{"head_dim": 32, "d_mlp": 384, "norm_place": "pre", "tie_embeddings": true, "parallel_block": false, "grad_clip": 1.0, "warmup_steps": 0, "decay_shape": "linear", "final_lr_fraction": 0.0, "doc_mask": true, "train_tokens": 132400000, "steps": 4041}
Each number is 128 + 24 x the weight over its row's rms, rounded and kept within 0 to 255. Layers, rows and columns count from 0. Numbers have three digits each. The size before them is the row's rms in percent of the matrix's.

# layer 2 attention query, 64x96, rms 0.0528, rows 34-63, columns 0-47
129:129129123145140100151122129110153125093144128085116122137151162107132138140128098154115128148154100187140104159127168142083130091123093142158079
107:077121118172142128144103121080132133134148126185164091114149096123132124092135186133167080107127116129134124133148077104169112115096165179103143
108:137081120120112155116133109089133160145123135094099133155133117170160128135115102101121131080130144135118115111083167104102169136133171079125128
095:121149120119181178120103109071106102121100115101120093122123132092120100135145161118174134119152077090144131136137118159141139135106144164085098
082:121131149133155121101104135101078149142117152140146128111099126190111149132184129128126147100088115070151127115121166107121117132118136162108121
092:106146101123102126140095115165123111116150109132119114119161099128144144105080110157130101143146127116110142151117105156109121145153102108121115
100:127144131126141115142126133142126128103121110186118099145143125139171107095116144102125108137111147171136102142141121119166089126133113060119134
084:144116063133164145103124137151142130154102131096110132102125137098090108151127151123101116155137138127116080138136138154137135105114118101091125
107:071151176098130134145143146139177135135151112150077152094139147157124111175126125143159120114131114149117148097131102102141081096131113106146117
098:134104137107154139151120140098124114136155149133201104128175084110115152136109131148138091156153160118132079110133110115196101147131134126101158
106:113114132163147112161154135141146099100096141179157074132127142168126126133125157136121145103142127110150149088103144118145140137123119138103052
087:160134091111109152127104107111134112122094112124137112144123159098122074148075118121143136121120150091143140150110162118121139127141133132130112
072:084159135160107132149124120113171147139149096122115121138159132121143129115114175104127128099151158147112099181142144143100127145130107103147080
096:147140138120135124125112079041091152136128140109112138148148137069119110162123100122148125163125114145117104142127081114134146140140166105117129
108:142150115074131057095135130196150101176122109122118135177116090152147103129108135139109142136128150152120082095161133120132103145121105131135149
094:099117136137141131149104136134166164135097144138156175166115116159119160095131130128107148127157159151133105107145116097145091103093184130132133
098:166139111105130119145115104077154089154134116089127144118149130080140134102099105155154063151161073169121119144139147179109133120102126108136148
118:109163113144108120152154117136121140158183131188112125092129094138134114083113135129088104104122152160132145129176120153138102140142089138120116
119:124097105132127157149161129122135136109119121086144099123136143086133108117142118079160114162153094124154084137160149084122181090112125172130111
088:100115153128154139077134111115136110078099142118125159103114158116123148126143087145148092118099143124080114074106164101141160156126127153078167
116:140129092116115152140141097120139125093108156163127144122104102186130090134179135104128151166091136142114097123139102120135155097105116169125126
102:089147188088103144183153147127123128157143107095089120078135152144125096146114072123125094142121170119185157100118145146090149133105144115125156
099:150121169094190153097136126098134097111095134107111097129175166126095142144152131140145165140136099115130104106092135123126125155129142087096126
096:178137113118132122062151155156156114133096151088089129099150087147153127143160121115127110125094136098125095096124126106159103156134127159110136
097:106120135116146139145135137135111131132112118117157122166120142178142128143149194088098192095144141137179105115133129095130107116101160160129073
097:079097120130126135146118127130135118118142117151123140120081095170134143085130144116122111086159160133163100107164166148145113120109147141130190
118:139101105129129179116168133122092140143161061132109141116181081147122156149144137131174144117146096130124122156117115090134120110097140120077139
090:125129141116173118136099149164113146150089134123161134165136137116114169104145104133109116142101150092092102099160111136160137172132176121124115
081:133162123182135115165124162113158117114107113144168113122151149123139111107114164139121153103129150177126104136123118082092106135154084110102101
074:159146137100127153100155154095095133126121086126152097088151134105148135150163172085125123164156110097138123119108109132101112091096187174147111
# layer 2 attention key, 64x96, rms 0.0544, rows 34-63, columns 0-47
130:132154107148136116138119132128127113105141118079138111124155175100125107136112145147103131139163095159131136152122162122094140098118076148157085
109:083157123154128138149134134087126125077142122187161107098130078121150123084130192127139106108147116138127121112151092104162104120118142175108115
109:153113130112127134139108114118129143138122158120110144140092144145166128112131086101121116113103133150140131109082136107116164149116158052129115
107:151125124121142179125146152052108112140097110137136092115120123094102123114154153114144164108124097109117134150148111145140133125110137162098121
079:090130141165129104103133137100095100143102139138066112109125149177118128116139147134115140124125124071137187101116144119153117184118136146131144
081:151144119099153077093132143165124132116187092087114122099121116106125116145116122180098101133113142100140138135160131148142122139145119109140144
095:125151091136146096142153104143131165110168117187123117150144133136142121096113131123127128124111128178138086135160118131153112108121134086117096
090:148093094100152145096107119163182125128112149101116103091164134115135127150121145126125105099136139152100107124142161116141121092152106136155113
122:085129135111140146107147103150128146131168117165108156112164120155122159165134153137182129098120090157101134119103109101158078090122108108089123
084:135143101135128105135135137143117138102142112124173085114192097113100138138112139154173066126144135115114112127153103114204093140149163096121157
120:080160142163148108156148117145099137091130160138153065148139148151121125112138152157132168108103133125127117108135130114119105136142138143105056
083:156100088143100177098132149121086152118132112093123137107102124120149112155147067139164140117123107109097142135096158154123177122119147098120105
068:092148131124156115159111153089131167153145096161115116152116150098156164077102116104139097134166112137122144161137103141126123100129145091141135
075:122168144099154122132129113088121148156131101143132115114154109100129179138119142108158090157132103150095083130119139135147139127144164120101134
113:157151108077132095104155127198145133161099121123109148153111100149146125126141135123113155127144148118145073101172111148153111140130113098135140
110:076111154141148091125146137201145148120127122172163168184119104145157162098161151120127132137133171135146107114166122090125114102104157129154110
100:144135138129103144147094111061134101134169113084110138101132133058124114123109137134150099135154101160116125144120113140119168082131118121151176
085:138160146106140104174146086123141137156144075147099111125105090097128110092106120120139113122162167137136146146133118115120135115120117123124140
110:126150097138112123141132115160115142089149111089155106108124161118125113115123131075142107157145169124133085159140143120097178087092114184125117
099:120114129160085158154144139115126140154115147116111152103137102154115148126147086141139104121081147074078143098142135135172150151163121119117144
135:155098103145112146115171107093173106121112119141121144111127102163141087142146130106139132162126131133115101128154102099105165096095140177135139
107:099114139110093165161183156140091129139170054097077135111133114146132102167117088162150123127154142116149133144114145107113127137136149124101139
085:192129147093148128087149109111123082162084147100125117123142158117111133144118150136153168132129104093138115133098120116126139184136128124091127
118:123172106105130105032111124170167121131140154095130116090143128136138110128131127128143092125106126084112113081121141119169129139140136139101136
104:111128128144133132117137165139134140138092135111150101185130144195117106120167156103097205085153110128165142104132123079123109136074139136123093
098:104092117113114130138140132097122118152121124105135140132125114155126139049146135107162108131147184126172108102167121118149112089106125123106191
114:194073064166138142093137119114085116137104115125160133166140072108131170102134138128134151130145107117109110146128128128134154151120133158097126
113:129121163130165125131124151158125131143072130092130146155125136123102153129142096147148134161134161095096117103182115169149138152122151125115139
095:104173098093147101164132105135141118105154123106146051100175165115159160149115179128091114094142107152176115108129155134155133127138107122146089
066:133131143143148162117090137106098143133128169108137086150169089099060113142141155129163157122128115134108115130093118107120134141066135172099137
# layer 2 attention value, 64x96, rms 0.0543, rows 32-63, columns 0-47
103:121142076099138155114151129168120091090132132166131128146125126171096088094133098135103101099113093151134101142180127151127137117138077113142158
119:089140127164149133148110151138113119153143101122155163180116115112090115141113115128116127107127094124103082118139141130143126086120145139136105
111:138126133109124115130117141120154165127143157141120149145129037132154120091144150119168141102124136180132127157154115116137088144113123178104154
114:075090124149115126173155160122124127094109161129138118117131128127141143128123099084078124110134135150145132145117108121125188131129188126118133
115:118138125126121134112136133116094099154102119127119177161140097128131179098093127107135120113134125135105168108124103179114113154131158114154123
113:130101149129149129160118187149119128162153122139145122145125109132135128129096146166134108124157150088110112116148074135147072139140109151138156
115:136128150110111106147102119073147149125148126159127141126118097168136137078133163086181153121057109151144143150147154118148131147110124153139136
092:059122095135089135119163098101105104137110148122097136171164133088139087110134116126099098141118117161116166154163139144084136126116153093108119
119:151154137107127114120086098127145128153104109116146141092110148130132115153138083132101148114115121111182110132154175129153145099122131103104154
117:115141124152100131142157102164152137145121140104107134111129078108118100105096129118170088095136130189150112147170138098117140168111108138152138
109:103147147097135115140124176158124109123093101096173179142144134167137128106106106158125089067173148116119116096132127140127091165131155167108159
108:147069098116080123134140140157130103158111105137142109108134105110147117114103110140108133165085158125119095121151133108114136118133130048120129
121:102101130108115154141117131088149129149103112123193117146124143083135175130134157148127099121155113082153096111113119116139146112146139121146181
125:120105137149133129141138134137158107104142147143117114126151137130103144062136180188137112153143110164133139161136108170141095138154139113120113
121:173090152138126134117167154130142119066142169121125071130143140106130142134091089128122105128153123141153111128140132122154122158103135157070135
116:129117176164108107136087138101134137146118131075140106116158141092107081125099147151132128103135124129188123128118112143104094139130118153163149
104:113151158119115133120132089140147151134119172097107136092093101077136119098142118119128150150148143129093116091117112129102096134149151157164128
112:124121131132136124119099179148140143129098141142148081129075121150119137132157155140113161154110134133119138159084133092126116089148148149131110
111:084150183107098137116130110151146082131164135170132130155125102148130108122132092123142126165157125152091109098142169114135156150118143099125143
108:120134108130140153132127117126074097129160136108113103120143141160082105142160155130148167091130102120170111148109103142102110093162111154159140
090:099141095156160143127113190126123124090128141152140131074128146124114117122154123120144135133116135138145112166074095115144172083100114116131121
106:150118168069175143131149096139131121152138119151084136137122126131117098144114145144147141135130131117129126072142107129120115148177107101129105
097:112112151136123155116115093114133145154146178113147105130136156025125146126113117139158128164162124100165104105153126159142128114142120116108150
107:131115155102124149095147138093084160148127126144159109147081109194151146166109104091165158153121126124168154125122149133106143109157090154117109
113:102104152143101175146102123128115114124136122149100127141156132100103097133113147139092117131134079126116171128148135087132106098125170140127138
106:167153165176121107099127164141155164125124116130132083097116139121098142129116159141113107127179135175150113137070108107157135153145126099143095
107:111129094167070105127092120102094144118141109141134138122154111139150110124159147116091115112105080136127151138169124132130141068136124136155185
107:110104147159130162133072114122115160146132119191117165136105117114139141097120179137130120145093093065125123117140116078169163113148131126143128
109:166069146112107110146136133183137120124129105139161094095138150134098147132132156130128142171144127147113138132105125119136126111126124065158161
098:135101078126086117145158139158164091140130108111184090148123143151093121146109097142109158144116157149146138153156160145109127091117082094151130
119:139138099134121112094150104080136077131136119114156075146153130114178139152142144145134123145153107145106100134108138161093142115154110098134134
116:139114092109153154150106103168164156136155115141157131168156139131131137129113161106106151113136141144113143153130153115117160152131129098094114
# layer 2 attention output (transposed), 64x96, rms 0.0675, rows 32-63, columns 0-47
110:104125150169128143137122126096134161167115130119113130122141110111131179169172154114133167160126098096136163132089106131134090172145183125122081
119:179136130084082121118137132123148139126125154124105102085168145128151130124133116123125138126125149115136151113079091151134131165168142122131129
111:139124132109129146119143135105139110125115126126138074091113218103099101177139080137120113129125134091126155126108156132137144111170148077133081
126:201153106098162107096134117117126103177115098145119153125129131123099120134103160145141148129147104100118125132140117143138101140130063118128141
122:130128118125122127137131129140159158119156124127148103103138156135114092152134137125138110162129128137149093154134143094152129094139109157097153
112:148158103138125121100132071078183104106110141139095118127098111129155130095149136082103131110106106162158132130111152090128144106121126139104097
115:148084136110142128110150142145125134101114126106143121145154168085095134137111113174103120127167142090127134107112143152091128109171167118116101
093:162125119136155131105103180180117157129121142143160136118098136158121154170146137120146156109171144097164102097093128130174114148134095127133139
120:112102119142146105138139116125108135106148134142127117151151084120115170144131160160165110135108135149093116156143074111130088142142127151132093
125:172120137126155147130106142099100111088105143136155105149126154150097125162164141151119171129100108073110140105099123128139115119129114101124126
111:139164087153099113154125082110124161099156135168112093098130135123137120150142149073139146186105089157110160154111087128116179103128122104175102
112:084191176142158131141112142105129121130122137141128135105152159158116159091150156099114124098147136137121149137143121165142099130102122197117115
122:150189119133151091120168112149130119094139128155084125147137116142137063132120112107117138126123139172103156118154127141116141151100104162146052
126:120108101100118125097110118119090173157079105100121152142103140154141112164150090102121148115099139110119154094100183119124151138097147119104149
128:101166134106157145131102116124135149170115112156085189117099140147111135126148172131119143111104126126129156124123124104109136115139137096165107
120:162129094139106142120161099172140149092154123199130171136107115123136152119134094124157131146096146145070112117113127139119179126136112098122118
109:123086110144139147139145171128088104111120107144147084153150175192130109112123133102110153089120110149129123129139142131148138131105093104103125
115:128112109091149115173143102111124123134148101121080149115159121122153143131104116119162095080150146137128125100173108138158122140140122061116146
119:151104087164113133131105127093086165114133138073145130113160135106132136140135157149116140094127134113138159147097113116154111106134121150137141
112:134145138165111116140125143144162141141122110121138171140136119079173129128106083115134081174099139126077147142134113137162151171104120084138112
092:164128155094100104128137092115120132168109130112142126152117108149144116139105131124092149114150146124125133122173148172069099161165173109126178
104:118102071183103144104113152135143129130123118097160135091137137121125171106158076093103124144111149110103123167145166109126130108100131157152128
100:133138132130123121102131160152130117135103106140090162182121135200153093130146138124089130093078135170116126126076159095133113145108108131123100
113:125135119135171104130108121170210127142152123113114136126146130067117116092117131149081088118119126126127113156150159104154102125148138085142139
114:140132102131164107110112153143120140114101154108138166109078109137170160136127127125145122107120198102162095085145124144151169146130122111144132
106:105105096108105150148136091122122121123128139123107171122119108154137102103136091155133156119097121084075138124199140167082134111130125152111171
109:127151186133141127124166141159149094165101149113128105138107117112150116147099113155147152140126153092137112124093130141159139162136127140079069
108:120135150099126112114164116136142079134125142043112117125162105138168102167118103129107161144134149192138123149118167150097123126109124135116098
111:095178132144163125131133092059113112150107123125128156147104140113152096088145148137168093100097136099134122111154149149161133106094121167099151
102:134165140147168159108129146096119151104129131158104151127148129096155160102125152129144088092112096114098136085094102136161115159134162153086132
120:108146160126103122169120133177123178120140116161107142118105112147079122110129099127130125094142170094147160122134117080155126147100132185129116
123:126146143117101123090116146092115104102129122114103141091101125100093122127154103163165068162133114100152136119101129148122112119110134200140157
# layer 2 MLP up, 384x96, rms 0.0778, rows 0-78, columns 0-47
088:104160115129136144105126119177120136070102135165126120151169126123170127116092124129160134174087127168157106124094117145134143096104130122102117
119:130086104119156112113100136115119139108146111157117172144152149169157115169113104111110098132121129142106138140123143176079161129081130132128132
100:129183159113120123099140125104118107099127112121127134118141136115191166119119133128127083113109112149160131134119153130136129161117117153121092
087:144116111118135116112145098094128138140159122160111133080152132137136132142118129124094143165127084094118122103093159183092147139141146094094105
093:148107090168176082145118117100154125135164128141117139153123129179134121141113078134102123169128124124070114139194099132138134128106142150139116
093:111142153114144125138120137161089112107103151153152129142096162140149144145102126125156097116109130168145092127083189099132136156141146141144110
110:143102138136149121142120142161154102109113166121116131114158140118118139136108083151101102134179148111166117183123167117172137121083145146096143
096:132166184100130173123139145131146073119128127155151087142124155109111116112124144128116102102137092154123149128095148133135147098124145164141126
084:144099116100106097109166130158119100135118111075134128112124134136151124137079108144130098128131157160112110173133154133119148104143157096109171
099:157121144106140113111076143127127171144130129114127166139155147151140093140114110133081116060121137158150154123116140137123129107119120144135112
104:115106108117165132122133137140094062094128127125142120132126131149113146126127105159136144098136132112134151099123113187157130100153114095120166
095:122124130073108145118118141146113114098122088114096157122076132119140141154089149138120128080112067151155158166125135158137146136149120160156111
099:124118143107086117136146119146121109092142102156118103140084132150141119109091123137121101143156113138147121156123112144079176126162118169115149
083:126153128139105106160112083163147122127107165147106171124167168118120150134123110114162159159138143120100121145092118139142128124109128123066109
097:177117101152095123173143123135163106127125131117108117104115112165159128116113103153111131113142093150166139143110133124086131082146121117092141
104:144143144144138165091127093106147147114138098150103124122126157103086162160144105116128119118132123123123134130103113165115171149142154100151130
091:136172119115142123117143100106121106127141146078134091098148115142124149129155111132164097139116107132147164156166148154159107136109107192119121
107:135119133127104128095098094147128156111141088090103126194133156155159173150139143134110168125122162125131173119105136140085110162137127112149138
093:106111155144091134134147153137119134122160100139134084139124168136163149116073066125107119099112081122136114147151144132156161126134131134145110
101:178202155125137123134112116120147137137119128129059144096126096148101135149095122135157138119115112108124148146143134129141137106083123188135129
167:152168120110163135129138122118080097100155127107127119096168054103120092151103137118161146086142163085118156132146147163143165150115121142148120
105:136125164116136133165126133173122112119139166136164121168098129142125118137131093138128169140160146130147139144119111136174157098155075101098116
094:168133140092133158127093130114132116144129142116158134107134119148157125138159157113130155154109125159129095153093118157110140134155157085129080
096:127111144126135131160135136123110125076157090159171140131161154082144113122113133144105121083131151119121162098135192155076130143149156139107099
125:137160147155086111135130097113156094111164084108172137132144095120144130091099078098108151097142131154139120147148196111124145093088115129130145
084:169116137170124128151106134172124157149186108095146108120104101120126105155104136129140132136150110134151159127167144176104149093116122097125145
108:124171159154105143095118097100164114152103119169105138150104117111104145119111154132099131129115129137135159142106136135112105128118162150099169
096:199116131124151098132095124141134114123162164100140120142146134144136098133121114151168109144159135139118166125150139153074129113136155116104100
125:111137091127124159152111098149093108132154108145103166173167125182123080111129122113068129125113103150074170148185127140090142101116115094135114
103:099131130142094130098158095153174060124149135122108154106115141105105103116078142137129168197151162150133143165154105131133142096128117154116120
096:171131110124127129105104120077120099127149098138145151111117147125117098095165104105155138091124111131148131136164142106103106136146128129163123
102:125133123136115108134157094174127156112140131144133082086139179118112140129126140094093144116182111138185161152129147144104126103128153083122139
100:111145097126170159152065132120147149119138134141111155122132128095138110088123161127168119119113128123126144107140089092145134152130127114106127
086:134158096131130144157141108100138130112153146150173103157161096115098100183093161141102128116131118186149132147070132155109119128167109099108119
102:154163128103158095129182090149109103095134117126129103125173152114107109160142122071108161096135131164142131131141163143120136138117086142126069
087:152123128117088107145181105088131096109148123120122155115151112118159108119082140135171145144146129162123135110139109146136157153142127087097162
113:121152127123145161113105134129111108135083081147124162156089161132136150115123139127129121076096165140172110111106165078147153148161131085112167
092:112104091139094087137154111106139156128169119099122147140119087118137117104110129113130149132184144142138140181181123127056126129138157107160133
094:126169093104173125171143100137097138122125118115119120093110129125111132134128121159148144116131106135146145109131105133128189091178102130164103
115:166167138096102167098080100177130097125128131109082118095116120148138187135138107139115140129101156109108129101098122083128151148127138098108143
083:083172156155134150148127118133149131138126166142097141114124096101125107101134100158147146136134098127085135139145118154128138141146151143081098
096:118153131102099106135154099125081121090117153091126142146170157108141135119093131147111144175126148124119094121093156152133092165156121125097132
091:127119148143110114134151115133204069120102083137108174116111108089135098159111159136114121125143109133107168117119153112118142154123117127158132
097:089168095120126148117136102078125112136092092130125119140141110091144133115192114128114119147116125139091142134111149165107113129134194137106123
105:089135154142105149108138126114122141143138123152113150162085100160130111132126168099122109098105097151096110139141133115149148152139206177114136
084:116145172099169146106147148111161095114139074134145160133111118144144142089109101163101104074093131121135126133137135123117086170109144137134122
096:167126150130125113116145160115163069120149110134131177132119091104144100136180145156138146101144112141168136117134135120123147141125125116136093
118:116122183148111134148145117134124173100113132172139120151129116153127166158156160106110183119092096107083169133122125133131138177123155160136092
090:106159138091129102128085118134123104114116102107083112130155178121132140098147135143112100148104103162112137129094126140136155123124141155106156
093:119138113130163076125101148129155187133152106134140165125184117137154128148112136121072099108153142106143121131142113127138146114120166089074140
101:137160109165143166106121124129095173134147121133122139087129158149130091133086095163104131102114132107132101148166123146121122164185102139113102
107:141145134133164119115132132152130169131101111096148130143144138122158138128110103110128089150165126154116148162178152146137086164130118105097110
093:148169134102172146104127125116150110125111134079109136104156118114105116162155185149094129161133129138150152117135106170164096115130087125123120
105:140113124124108164129112151105136115101072113122115129141131162111144116151126124146106157080131094092110160148116103105121153099172115117137126
084:117144134134148113098079138157099137150109135141146129095158081145154115140129111149143121141101136143141110180128100149157127150148110119094134
094:133067153092117085128093129162103131132129124080082147111150156128117153128107112129119183122168142137122148151181173137113172113134093097118124
089:118128139133163162138109139160148075137111110123099156085131103125169104078126120172102109115128145107131108166154164150144086136156091151105130
107:180198156139164133099179102120137140099087134099134126068144106125151133151117172127126068137104141114110140125096114114162132131125121128126123
101:100137117146095145124128127088137146088146152168112101096151150100137109084103137098130139128084136134121150164126107133177174128111130126102159
101:173138125134123145135114088139153117145100142115117098086112113127129144157141099167116136128105127112124108147138126156196121131119093143099120
105:115155132121113157104127111162114173133080136098071154116170136102103151104127158139111132080117141112109161152151139168112177110134133149134092
109:150162118124157126104140151133161081122116117109086135104181100105132083094123093162115138151116082157135140115137161134082105109116095139171158
105:149125152113167112090109113155137104118155141106131101077150092136155155191147107140121114099149142125120089142130143167093145178102109136120129
091:123128112106086129065101114162125155131147130109094104111156104137129106122152125121140066172081124147092135150145107155130102124129158158134144
111:113121115108115154117155086157118101152179123133129129143132146079168153085147086155086113125103115156087127130150143144124139153168168112109141
105:161093127134138146147109101143149101087098142141153113130128131146124139111121182168115152134143119125157141133137127129120105121169114114083153
097:160149149085136152160155091114118147127112139175134099123108130134079132129125137110103156145146087151145150157129145154096143118099111101095129
093:122189163128124144089148133122128114118113141129115097092148152106107131157121108108104057129122108131144102161130096096148140144128110142098118
114:136098092130119110145126117129095151126123117144121162140107136156140122147091109126120153118153150143156144122123171129107204148127127137097115
118:111113123102139115101126121168093147139144142119131099105160085126075134138148126118083113114109125156115151093160146196192083135125182126131141
111:151157149117108109116138134153145091108143146140131132149142115114104136112201089144081124138132142149124107141120124117144115100121171144060137
115:083138162135116163139125119124173133136131121147115161114090090111141093104134113125133091119144119079107149155152107124091157125152158184129147
094:123138091156151153139116113106162138126096123154136143129120136142137161120105105135120161169121141129115092141146122151122105138130104090089107
085:126156127134130139111150110160105108139132138123173103113109101117103077123149093145117082157182124117156138129118089146104138129164119133101121
073:132126158108175129091106099079124087107086135129172118121162134145090103127158174176120136116112134152154162124156154140153109104150132124098117
104:117148116127118129089140111142150142139139126155146121166134173085109105121095141143097093140116123167071116114089135096146115110153203129147129
098:132155168125145137130117145114102138138129141134142122085136145105127150146129108128166108090160101105160138100091133146180128133126143141098164
094:141102120143094186123153113134157114084099114138144150121104150157130120132080133157098144158140151093160118136139146129072124131179125140077137
111:109144133121128082102137109143143143157084120096113122115109098085168146150149126139125149175126102152126185154104122125120152168132155146155078
# layer 2 MLP down (transposed), 384x96, rms 0.0775, rows 0-78, columns 0-47
108:120104165131151133141158147107151120102179109116122130119123121108130109121154127129111164063139129102107138135127136126180119140076113104149119
118:183137116104154159128076121128156085150157172130135138127120129129154122139099086137133124076086114120146139168179120131118140123121106142146134
104:105090114160137148118122110150124151111165110152165153144116160104114183102106091130084122138091127109145124165135141147086125122169112096137123
084:101126139102102103135132087127154140158093180169158094164108109145154147111113143133100090131112148162137143145087123137130162130165110109124153
092:126151137118132151174148170148132139193099145108104100120141153176118131140121143131104128158131107126144129068124117113140121089107173107119107
082:142102120170121087132145104114136112140155106180144133124138119104092128118172131105091116136092144133131152077153097141080097140140135115119169
112:129117165132125137104128085085135129121144127122101116134145167145140165106077124141128110146123161156092132163149155099092121114097147155122126
093:102082096161138118120114126133082137160133135089121136100105108138124166132124124121130150163147124119151122129149082151130121150130140149109125
098:106133118150101136118175140123112160118104138102117145126123123178156108097151146134124143102123107134099162127105090140130156148144108105113090
093:088141099149140125119149109109137125125108130144144101141145164144142158138101150136148117181125125125147130127120110130169097136085112079111129
102:154146147092111088126106119120136164121134183109092110136139137088140103138151116093167154137123132157158142116139158078099106158124148168098117
098:127091146161142129102122144113088141151149130117139120138148115109122088117138099137144117180111141124143117092087145141130121121118093124145098
101:158114131163080180153119158107140124169119140095147112136152154108112116133110146114156150105130131090081118149153161158141136134091164108133139
087:131149141108097149159111174122149117098119088137140151130134101136138087084156171098123131100162087132136139176103103187135161132129127103132143
095:105104123097134108085178089126119154108102141071095111118148158115106110136136134130182149121133140132127155112117136134115112175166122135185104
100:123148127159126135125136121115123104124126063135112159104163108059106133135148178131114159122119146134100123117110158111149146118100149133131136
085:133076167163110161133107152129135127135120088170134162158095154136150116153087118127108144134164126089146126119103106107145138125107156095121132
102:095107116124114146081149092089135159076114121110159126117111126161158130116117151176125145129158114137098127101148122102156183104158152128149117
099:155088158113149154127136088144087095139120070111140151105123123147093165128149174138122121123096135135128133119126115130119130145141143162142112
115:145121110144124127094156158093127103117181113169142133137100124124135150097127156134139075119157121149156137113124114127137150152161119095099141
154:126147084105137123144133104135135128103127130119143123088142113101138145136107158190155122072132146094132136126135159172118181113113109134144109
103:112108116092216123131116163155165135133159145153099099138121115149117111138092116143123156158130134125129110099083113100111133141133148097159101
093:125155133152135137106108108149116111085126154179110121091099101133152104112106081106131098149100120131086096151146122128155126159151153132110172
099:133123105146103180125108138109132120151139155165131161139134137137127102097114135130147183171096100133132139131163095119090112112146131128143128
126:125100109105133155140094123147121096173120131148141123087123117121106164131148131110117156100103135158145166115110115137102155141140121156144156
083:096139160128112130167102122093092094116121138160152153137129126137135134101130111103134174189132131163108119111150104090110096119099111135140106
098:111133117131157119148144155111131130113171098113156112093091115110167107129137128122157135094141127104098117097133142110135146129079157146146093
094:109161118121102205099132126157156106146151176169128146100123120098083136120136145117117146146125144115120169188145123150117155103164176120134141
122:142154128104114081153157119106145128073089171133112137099133146122152119136101135090163124105156173168111147120117118087129112126114122158125142
103:181116162164148112172106117146109132104169117118122129122185122082128165141121106091103137091107110105134129119106116111110154142103102126131136
086:140173115096116083106129114124177164118142134109187113084134116131125170125135120129119108122114136095109122093162126136123130074160093132105111
114:126092149179130107150095070152125119103119148150130114096153165131118162127145121107138117142142125140162170106116133170133091111160078093090143
095:137117117123141135111106116185102117089122129137115107117184091124112109121153121102122120150119134121096109150152113147104087116095141159129116
086:154089136103124172105104171149109099141067127097130153149122140110123121126171126117098159120108106101122101171170102104143143146127139151138149
097:114110143147081125087066124117119145121164127143091156160146109129090124117132114147121082146096117112123126110125153081084107161112139121100161
085:139164119107100122136119109167117117098120141116109128114147117112093088168147116085111102117132173112169180108139126110140071089139111119139134
095:114125110119150135133167131147134143157118129103158090114098130148100152138141104125085087166150138146103117111109123185182112119109100153088103
093:148120067154063108149146128153121133127099162138122126130151159077123092135115151124110075112122113101160119070102122148146118126143122100147103
103:101130096136127099137127142143149125114099142126103116112122111157152168106121099134150108173110111118128119140131155111138119134114143124121146
111:105149094158135130078117143163116130135157169137107141105101123099088146134146102072164147177129102136147104140168079142158127106171124112087119
090:121087097127104123154150142105152135092138098149149142144124139101159158126143135131099155105096131163146138167139103114126113147177102157129140
093:149139123124100114157140161150130132137142136127103118114133124099160154074177171112143131115121103120095106147103117143171098126102145173109107
085:116191089127129143118095176169074171135174141130129104115098106137157158121137089131156098119123149122170093140102108142140117106153143124141114
089:143142180138153103075114123095115200167154135109127137133142109146110133125146119144092093159157164147123088076129160099149166137104138144105100
094:106121130117143072139119109129134125109153117089117110108119134099159139129158085084169135144141158144160135112117176092099103121149095128128133
085:139129124112119183112145118131148111137161121118132127134137140141139152112131148157070120093121161136155130142098112143120140120155079121108134
092:114149097096133115143100106150089164115113147126133104104137171141120149116099156120127092136099129124136129157133129129141115131153110127143124
122:149110142175125159104155180110160145156100079123079128104102119115147131115163132116120150137160100116095101113096150133130147122118149141140141
100:106100124115111141132134112141120153137146147148163145110129113163126144155133160099147139168155114124105061169152143125140147119121154103117135
094:141121135117120055165139129139145141135112110154098111141135128117100142151122147175070133123157120129116143144083109133101153114074125126109122
085:135118165116103087122072093116166121129123107129135128167104137117097157130119177092167092120150135166120166115089115122126133121118141132102174
126:117134091149155112139150163146141178135109135098123136120122105148150083129180108137131118140121116170158095155131142132148109150135139112082080
088:130116164139099088128101089104140163082120122117143111148121101113162121111075137173169108119150141140136143114137166112141160142136136144138138
100:149125143153143136115127135142129123156170149136128087073126152167085075118143131085174165156106151117144098145087152094121125141121128075144110
090:143129140081152166125170144144105138172153131114120121113106164172149133092093129124136119141156136103136128164126135119158129142130135123120141
109:131117114146130158130146139129114121148125108124143133101134098091163145132163136137157165118136089097108116081117106187140157086153121103167112
107:114151144127092194151128135157136084102124147164113177108130133144148103095149135144084092089159161115112117149092122141140108144145096168142145
093:064089097101141088128097139129143122130119132160184141136118129149117143134075124156155131180145116137132164108152150156140087138140132109114111
095:143159111096120116140150120134108108118129085127162184144155116143126114146150105139112094123159134133119167058121130136124075098149112138143088
104:117089151108117145120121119155158129114134157115147131139150177131129103122176138113153144101117097131107116114135096113148163101145116133128107
105:101147136143139148150095108107100139137100125141179125087162093132168130129098101117127143143119143122162110117113128142133151136083126079110155
110:145110125140130094126090134148118177152142134109116115148154142088123165163159125159159130116118096137115086148140136097090117166097092132134141
113:069123095105159166096159079143145145144108152145128130099113106129116139130114137164142089129150154146129144163099157176170157138136075130129122
087:150116125082122140143111139080142084133121126153146153168122169153119125088113136166125158162175136105138131167131135148145161104127132120114134
114:092104130132098170107107124169143149139129128130087142138139132104131170122146103152094158093102115134080103150144128125103142168122118156087126
092:136162171106151099073140124124102144170163134113155103092132123103103144143110132119144135130098096146112079144175129074091160116133159155140132
098:136128120178167153149129147128117103148139116131135101141087141118094135149119082147150142135116136163139110101144127117115105110120178102137157
095:128127113122136085131129131134155124132101114097199096130135120138133182107124172164179160142128116125095127112119162162134158122138117085138115
124:113113108176123080099105097134127149121157134115122138071141125142113145181176120144114149144171116141134127141129150144124156143082135094137137
109:126104114136151180139131104140105124155136141124149128129122128101112088148107119111144144129125067127172114125160109117153139127144123130188106
103:144135137148145141115135150121087148140132117149111122119111095078148125125132075094102139176094160163135108117109133152133126094155096100126098
113:121122109153105116088190112121150168116089114182102157144123091101154106120142084121149128118159129132152109152144140106131105148151143198153127
084:130137142168132132103143149141134127130160153136175140151123114161102085150082135117129141069171154095157138119140158069091157094142106140178124
086:136136126113145137090112149102193133144103135148141147170125139134146154124077174151139140111128125130094154128122158122102129160114144120116144
080:124089119083105150139165149097144128103109137159144092105142156125120147117164105150095124123121117143136108141128128125175125131110128138126131
097:137111148166154143143153112131101095144139107109114152118150101132142112117178101124121134144150115101175131124139097149112152148118074122090138
103:116151167101139155118142130150160127154142093126099115104142146115121098117115164141112153098096124146120104110104137115106134137140117125111126
080:110122119103132059086076179119127132148143154097118108138128129098140122109167132083150122124131134117103103124105143135151143126109133110165110
118:137119156172122137137129144156111104104141125117146099142112134145107139129104094113147146110150157163124104150103109161149147108164108101093133